Weights of a small GPT-style language model, trained from scratch on English Wikipedia.
Architecture: RMSNorm before each block, rotary positions, biases on query, key and value, untied embeddings, normalized queries and keys.
Training: a variant of Muon for these matrices, 3880 steps.
Each number is 500 + 25 x the weight over its row's rms, rounded and kept within 0 to 999. Layers, rows and columns count from 0. Numbers have three digits each. The size before them is the row's rms in percent of the matrix's.

# layer 2 MLP down (transposed), 384x192, rms 0.0867, rows 289-332, columns 0-47
093:521515515499488526495487479493497484519491504528448474512491536500504495488494498497495503490511528477524510479501480455505536505522524517497502
103:488514522539486534445493438519511497509466495515495448537479448485537498495494524502523536477501505448463506514462487491518499484531470474532472
104:480463485486509500499503539524458500560491502512461532505496527506491513482540469492510483497527558469503514515532490482501486503498472547510511
100:540536519471520516532506462474502485522509491458545516491532516549487508492510443492471460491499469487487457526530471477468505488535484498474493
105:574521473489467454480511493518466525501497482467536503489506488504495491534477464437525517556469493482530499501514513519510500486460527487526515
098:468489491537484503454529482486525460502510515472502448474494509489518549481519483461532510495494498503531505487474545492566478525543501515466497
099:457531503464505478527494481454531519512494507451536555482538511495500493509469489473473510487496478473496559497497508467528508531455481497487497
104:540492511514526493487521533521501485513503491514509507523541510487505525520530528507522503515462454470486478519523502501515538484497467528498484
107:564505511494523510504499494476463548469476522497475544529485468518533524551532522509549503513527504567505481454472515520483468467482496496492486
090:456567505468502491503466486475513488468480516544485517474509454483522519506522502509490507462483533473483475517495497499479496519551537508523524
096:485549508513493518475516499468491473472515476512523516534487498505509535474479477489509504450517546531488515511500489505511488526501458494545522
088:501526512529475454554553484487492512466533485446502546483502471500492473527508519521508518491461485492510503515487544505458490523551493472498481
099:494489535503495487473459476553495486504478519517500498433487508526535469497436494510481489524540483512508494476477465566491489532515498488487472
094:530502472473490522487541479529496490500529486501501469522523486477496487463539504505502467548505481504514498514471520551525476448490488455494500
105:495479493485534520551523518488496514513543459532532492526518477504541450525461513496480485511513520481465492518482515474520462451531520457537492
100:484522531486517482504453514533480468512462457467498476482492482505546531464510480519506511496489537434471509510491485507507496487487513489508507
098:499457536490449449515510477477467503471535490516491430499520492502518510503510547498494544486465511515530510487514513487506491456473501515510501
100:445458478501495483545467526474479519479517513485521487510464498465458494462528486493507527461522492563497506496486536481444556509482488486483487
093:495507482519541486479506482529529466470505465476463504513493472489538533493525482514507473518494497467493500514476513492527510468500496520512472
109:501490493530537475541548505492498506486518470530454519480513505525478534506512505512500468497522536499494511487469510489466507461523490492505497
105:475543491480545478501494502532511499502516495460483532526503499523520529509479484532488491505467553488503472520501455539485512488461496494519493
092:522506471474583474469479523478533500518516500506476486538496497530474483479545517470470486501479522494506498493383480518474473504520500471504504
101:519513480490510525519465491486468528495521490505475478525494506503508495550480502488497512504475499533495442455495497501495484533539541497454478
101:453520518535487515515499489519463492493484506514511491465531476519475514493493480511486474478456456439539490470514507491466504486455519483471495
104:499512493469484516514505533485511466477548462477536508478503506502457489478491492457501523546505514478463486469524495534477475529529467483536470
098:502478472537489506541506517538511526521550484495509501491486524498443467515494504542472490500540521489522497549493466503507529495505517526527519
088:471517490504482507526546495464544531504526523454498516474485503524508495502481537515481515550538476510497503478518485485480527503504514511477461
094:447500498480503516518509491500489485525484513491484496497494490486486522495507501502480499503448492482493475492559482452481506527491510489482474
106:516506423500506479480528466484512482517510511506484496501465511467531561467542503496455516476473512526485501532491503456477504516484458503476498
100:549504506523511488480496486525473481522480485480496508543523507472516497534482491514519515525489464457504523492516472502483492498493545476542478
100:485559509470499518464513502475537493523528528524486516471505513480474509512492537454488494496507508549496490520483492483517524540446481523509502
092:489500462534491503537511480523527512502457524498492519508498477459538497457480500466496511517524504452444493510504524479476517486496529464524478
096:489516484480445518492494513485482522526466486447508536545444469557486486466468471543502503497528481523521495511501458516495508461502492487470524
099:482495486548493494504525528520458494535469506506462508525505539480483461483535500451474486459490514458490541511523444520500455504468481507463489
103:485491442455508520490485489493519510541523460537504485468461494506452477501485510494486508517492491503491500548498561490482488514521475477479489
100:527486511472531498515488504521496518497530470503452494554455550510509493515465487500538509522495478513478504457469539521458517508476454496506524
103:438462478505511529520456457530518494481480513495504529481523475474500533535511485523499477514487510506498506500536444483521545519527535500485468
100:507535490525500514486486520486479493498502495475522499498507512483476468479505489528530490493489515512491523464499494544531486523490466516475532
103:536511510560492485492479508472495485537478502502507550528481460507514496508438533512486515510524515487508480495452512492501539480527496486510517
098:503539535525461454460495510493517490466521524471528535517505540473506479506463499511496478498469536533493478525496513481465522529522464468532497
099:565487521500477521484469524509532550498484459496488512510491473496476469476506464494513503499530523514462470497510519534519479508471503500462517
097:541495514506464466521463470474491533506535517513501525517485491530515511494493487538504506458481518514492511522489495528516505495503532497513521
104:494505542508512521510494515480493485481481507519500491469524515496514521464500529540465497489510459490501552554507424542532492508499513508502475
103:566478508482470473489469515499479528489524510508461490484532471458510554476516511485532528504479532520529501500523522525496539503518541534487534
# layer 2 MLP gate, 384x192, rms 0.127, rows 290-333, columns 0-47
097:497492540515478527514482466519514473505529476487492518545475504514454529491523464511516512500527477508537482476507488514513478508491499481513522
096:478504513510514541512524504476499504485495543527492488525485556479473538536533503496500494487476542511565555496457491484466513527479544502485465
105:484502521457491504518520510495448521450483496550532517508495500495486469520487497466477520495466503497511537492486545460537476536483504484541501
099:506490447517553496479510532510501538469462508522448491453491480454526486518532471477470511486467485483506527464487473476512430508506516505471504
095:526516485546499495489477494512490510492492467512495511567513506522520464527499489517472488481482519479474464498495515493496497465514467513485490
098:500515522477497507513437508481496467449538499503476467507512498502514475519527447532507485474478478543482491513522499519453498518483490485528502
101:476503481521455517507505500484497498529500509518531508514461553473497520487488484494546483508462466456505485488468523490463512515484536474470477
107:470469507522482578527480510447479480526473496492477490479501508471493488520480489493515499484502527500509524453491451430510463492528530471463466
092:527547519525461508497489488479496545472495478507465477518507492468494492483470525453526518516485497475489504476538483517477526479433484530466488
104:472516525489509508509469479480448485491547494526500480510495517552506528510530569487519478480531539479474468496505471519493557493456493494488502
094:524501515479515484555521524503481526472473492496495518448554501455495478519459457518513510502479526510495538486492491501515543507489479510490464
093:477486512533484511519472500511465482507530487503489521512470522481512542510516517495567511478494517510497547529485508530463500505451499527502495
101:481548536488508478501531491510497484499496543539516474491497547520509518450470461461518483513516494510495517455465523459473496534485517486545493
099:514521501505483510528489495511509497516497481492464523520514466530534503496466525515502531520467536470524528560469483483550492546518492496489490
097:482476454499491474528495453486516481492500521468515532530522534528498503499491529502537484486545516544517522438479506493498478525514520492474511
102:516551518472542490470487529458487508494507503510492530471504469492537499519499527499446484525459506527508521491516472499498488526528465556524518
097:532478505474487519443478478462473501503498483482510469513520539490537583543500486473506487484504520470517500505481486506499526517511506432529525
091:489527494521505483493515482526554491500467510503510510535534543471526538489494454458519496480479508489539466533513490506472469485537509515539475
104:519470535524524537514512433517493464542496450509497485510544519482494505484520481490490509459475489525516481478523516511530462450527484490496486
102:478516466515486487516457459531493455547512485503480530459465538470475477543499529487554509456477515510484523522495540521513485485532560500501471
097:499504491463532514449507524510490490485456485536492482498480507540473480462487509532478470522492516492502468494455552484493509473492523508460551
108:562483471498532496515479455470502501505530499515507513494514517529529453527489494483482488509486488456490538513465489522470499507544495493471474
097:500501508487472475507477501448519517501537540519512524474472530502506501489539463526514523507514511483479511491499490496464463501536517512480468
107:497506470497516527539542551522490500478467464457488478534560494444489463481528509519520483569471498489477517473470475487510490458501520531474483
093:520475466494477495467455537495502438483502535459503526536503502488496498482512494489516507507490454485472496518511520464531495501478545531509491
099:441473507473457540484499478515495511463488470528494488504479522494525500537474490498490468522480513486533509487572492494503471520509507488492445
092:451496526551519512471526487486482500525496494528487539520447492451512484518504507528504508503471490474490495489517472492492494466572513529475499
099:485499478487477456494503490549512472478490496465495518501541522531491485501496475449528526458504538471462466503496543525491456491483486547481519
097:472540488511462521507519508562484487492503491577441536491500507452485457487515532540510483486517528507450496498514507528485520492510521462492452
098:499470475518485473497507544485504504507457498486484513526514494442474509505479500493509457490469491470531479522540536458465498512459517442519482
103:532508467487493535470498506507537541508465475540521494515527511482495526503509497485518526486532489543523517502469500469514513518500433476463463
097:515526494516505524530460468486530508524499528504491425518500500489535498505465531515539476491534508487513536504552506509534496498553483511477497
101:477529464475484528562512494547479453496529481492534505487456507450506521530533541470538542523500528447539523532503493514477444488495464542526516
105:493512478518482544528448448510492497497501485502487512478480542485507523540504506523522521551499515515516515485482500443523522512489542505517523
097:449488475492458504469505472499488488489472488544476521490510479531470552518522447503497550497498530528520491488516502505486553487510513497526504
098:496485484472508493512510490455461487499505576511482488513458511479515461487498567496498526510509486503518499516539537545489515478510493497481467
107:483532512487470513446449524502520480455513478530514453521494490459504498511479566503475482523463477463524494486511503538521514473506509533489506
100:503500513506479528526498540542525442529477519479495476495462490487502531483513514492440521516476493497509493507492500552545472459482564503506472
103:492508478467447508512522478528539500551462462496555466489490499458498470513484500513487483487488547530519503540504518469491544456537491491501463
097:466509521472519479504486529506505509522509508485443528516476493448575524550504536471509498490530505459524566503516462481525483496559495550466523
104:538523524497464490508478495488513476524485492517538467494520540474497495479527479515503532513475518492535478472505451521491506558428490537544511
100:529514484469454505434482510473506512512520520529508504462491519521471524515510539481498493478486524498459522510509518481479478492499508500491457
105:514512543460485493479486501498486526475480475487510492468498503505482518534474507499528474484527484521476506482496476537469479552519510547519500
100:484469499487455485511475538490526524497522472462531540519487489482525496571474510467528503509523534495499511496490515482471483508507502493509514
# layer 2 MLP up, 384x192, rms 0.127, rows 290-333, columns 0-47
101:493515527517503480502489511501478518553543491530467493488492557531465497535480490511522494517508539473461491497483470492502535538455503471506502
101:481515504531499499459500535504512510479457494540522596495500495513503504438505526479476527496508510522481488489510534499473491515509520508463554
101:516509512499524501494531473498499470472522462507532513493507491540504519485502526455491491499498507520495492517506532477518457439485500526498525
099:494471509473485475480565499516487502491500507455524473536487469532473528503496500484500482505486492512516502512517513492480514534472507502538516
094:507522475487470491450490523487476464555483472522502509494492488492480505501466503536474499502496469452481478494522462507510511512509485508488488
098:486472488510503496519551493517506500496508492508484466512533442501493516518503546470513499454527506493519478478503443518469495484449463494498501
103:529470514506499504530479532485476526505518479513537474516532489499485502506504494452529458528479475486499498524508491503499509469483481511533592
106:452492519498500514468519503527520493458520471523514546508515495415474506529455484499514466489430520527459539516497498499489503449509499486551524
098:545452502496522490490514495512534466509459514505488529495452538540457518507517505507490493491553508507492512529447481503482490506499494488504497
105:476505511454510537481451451499473526491503470483560486504528538530499490487546526442518469493484532519484450499510469495500509460501461494481504
094:462481490491511507555515524477491512504467486507532530491495495496492504534471478502509513492486516487503540497498526517497510491516497568512470
092:495509543473496499530513532519529488508488472491496488442525504527476471486489528499470506528474480528488504543467532522452498496492477487497483
101:453517486510492507525497452475538516481499524511486538483508531479524531501492528482496513530527528482501497439452509499471513546526512525520460
104:522485512510462556546500510466485502503470497517500481481482504508510512535457528487514514500457511520504495471483488471526500531474502522491506
095:515495519514483507507503500473515502525491508505507481511491495501565497471510495492527458515515515460493512490509517540478490505499584464449508
103:475448489492512523505523506565491505453477501516501502540512519561496510531480479499495476465519468488483487495497533485457469518515476470541470
096:476456451471543499488505531522493487459455520466490501486539507444513480502504470540480500478455470510503500493529520532483480494502505507498516
091:494467479510512480515510481469455527501467526498506486479500477490486500506496543520543538539516512479515522463524473533487510552511470503474515
102:515468525468499500461484487554479512495504479485512488499486486489470528506500470527509505478556505449517541472532479485489515474507511481463563
108:501503483519476480529477504522526478479482493490475479456503533484502525469497472536521498482530505496504479466549512511497516457518483525517513
094:440506470460508508514436530505470530457485493497498481513509504513451481513485470522517500520521550445529475498466528448512497484543525484476521
103:507490478509517498522477458495527491539479521488468477499482540483556488501506568486499486516489529474521507486491505501470538495473521523521463
097:467520493503506475482491495500507459466476515514447513495496530515496454485542493499524518504530498459468505538492482509472487469476469478515496
104:551511485455524490467513498506500523514483504541490534515546477499537463453456477507536494488511473523451514548516449506484463523515510496487486
096:480484516474507498510498527476512467469443478510538535500539520498497496541468533496497524486472526517512541513520543534505501497516477500510467
096:502545500502502495532516474522494516494531507488504520489479475468508486536489485434511469517516486451541506465556498511503480491505532496500465
101:473542501585500505474498516513492456578526498520486497545472501464493502506495517512487512496476483511476467509516522537497521466542501512485518
103:491496488466469485478523510511517519501567467498521451503504487495490540527559503482524467514493472527481524472503474480525495460493525490467520
101:522503498457528477490494482466502481491460455466495494493489479511498528509469504529511490513494502470538531525507536511494551509458477520466488
102:485526491537474488564517486507504512515488483453491494487497482498479507490511527475545491521504511494516546484499478524501511532492506437516480
106:499507497503507517497486526497541522504496506500544536485503499488458505521502502494492514560496520500495535477447541477485490509547501464520528
100:498475444501493482445502529510503477489515493493504549498466518545474489486541458490509534510531488527532511546447485577461528473474488483497531
105:492499490519476488480490475451523506471506548514480517476492450496497542493443493488516485496494451486464475479536522497505509535502524462520492
109:504465471517477499487517540521542491531526509511483504523488491474519485506484490528477515451478503485489488502530534512488463513487459525561483
098:443500482499511445521510484471534460519522515499525494534535486524465514480490504499494542507486503518504501520433478498516474497504517501544475
099:471476513503497500521483502509538519496488512493549521465520487466521519460441549462453503505462472509518483463497488511497477513463479551453516
105:507495480502496537508509515526505522497520465521506510504532505516510517485543494538484468483531503487511517508492530481510494506485542517494497
099:520484473522476445465544523543540518468495511582468499470493437511523508476500480480476484518505486498525521502479471484466520540493471512487500
098:532486475504516479484484513440471458491516481489502475510485471496463498517556504474531474518460534460487524513465485463500471508526473455497500
093:534471490485494495487500498505497529497475503498487541488529512502463503480496481430498557447515502520465444480458502480455519461467540507486502
106:525468523488449472517465488482490472571477497469516425510504529493492520474515480506495497514488490512524487485515463497507502537436506535504529
101:485488491501488519490516520481536521543515536496536504524486472489461470481496491504460521544516504549512436443510467522479494548534507475459500
102:515492520509487458513512518468432517499500474545481473529536487516523527504542526470510530460501538542494469522514492497510505478494515501503503
100:494513492482484515524515506518523469542484448500491477463515504477482481513501517489523460515456500460465503518516498460521467527502513479494485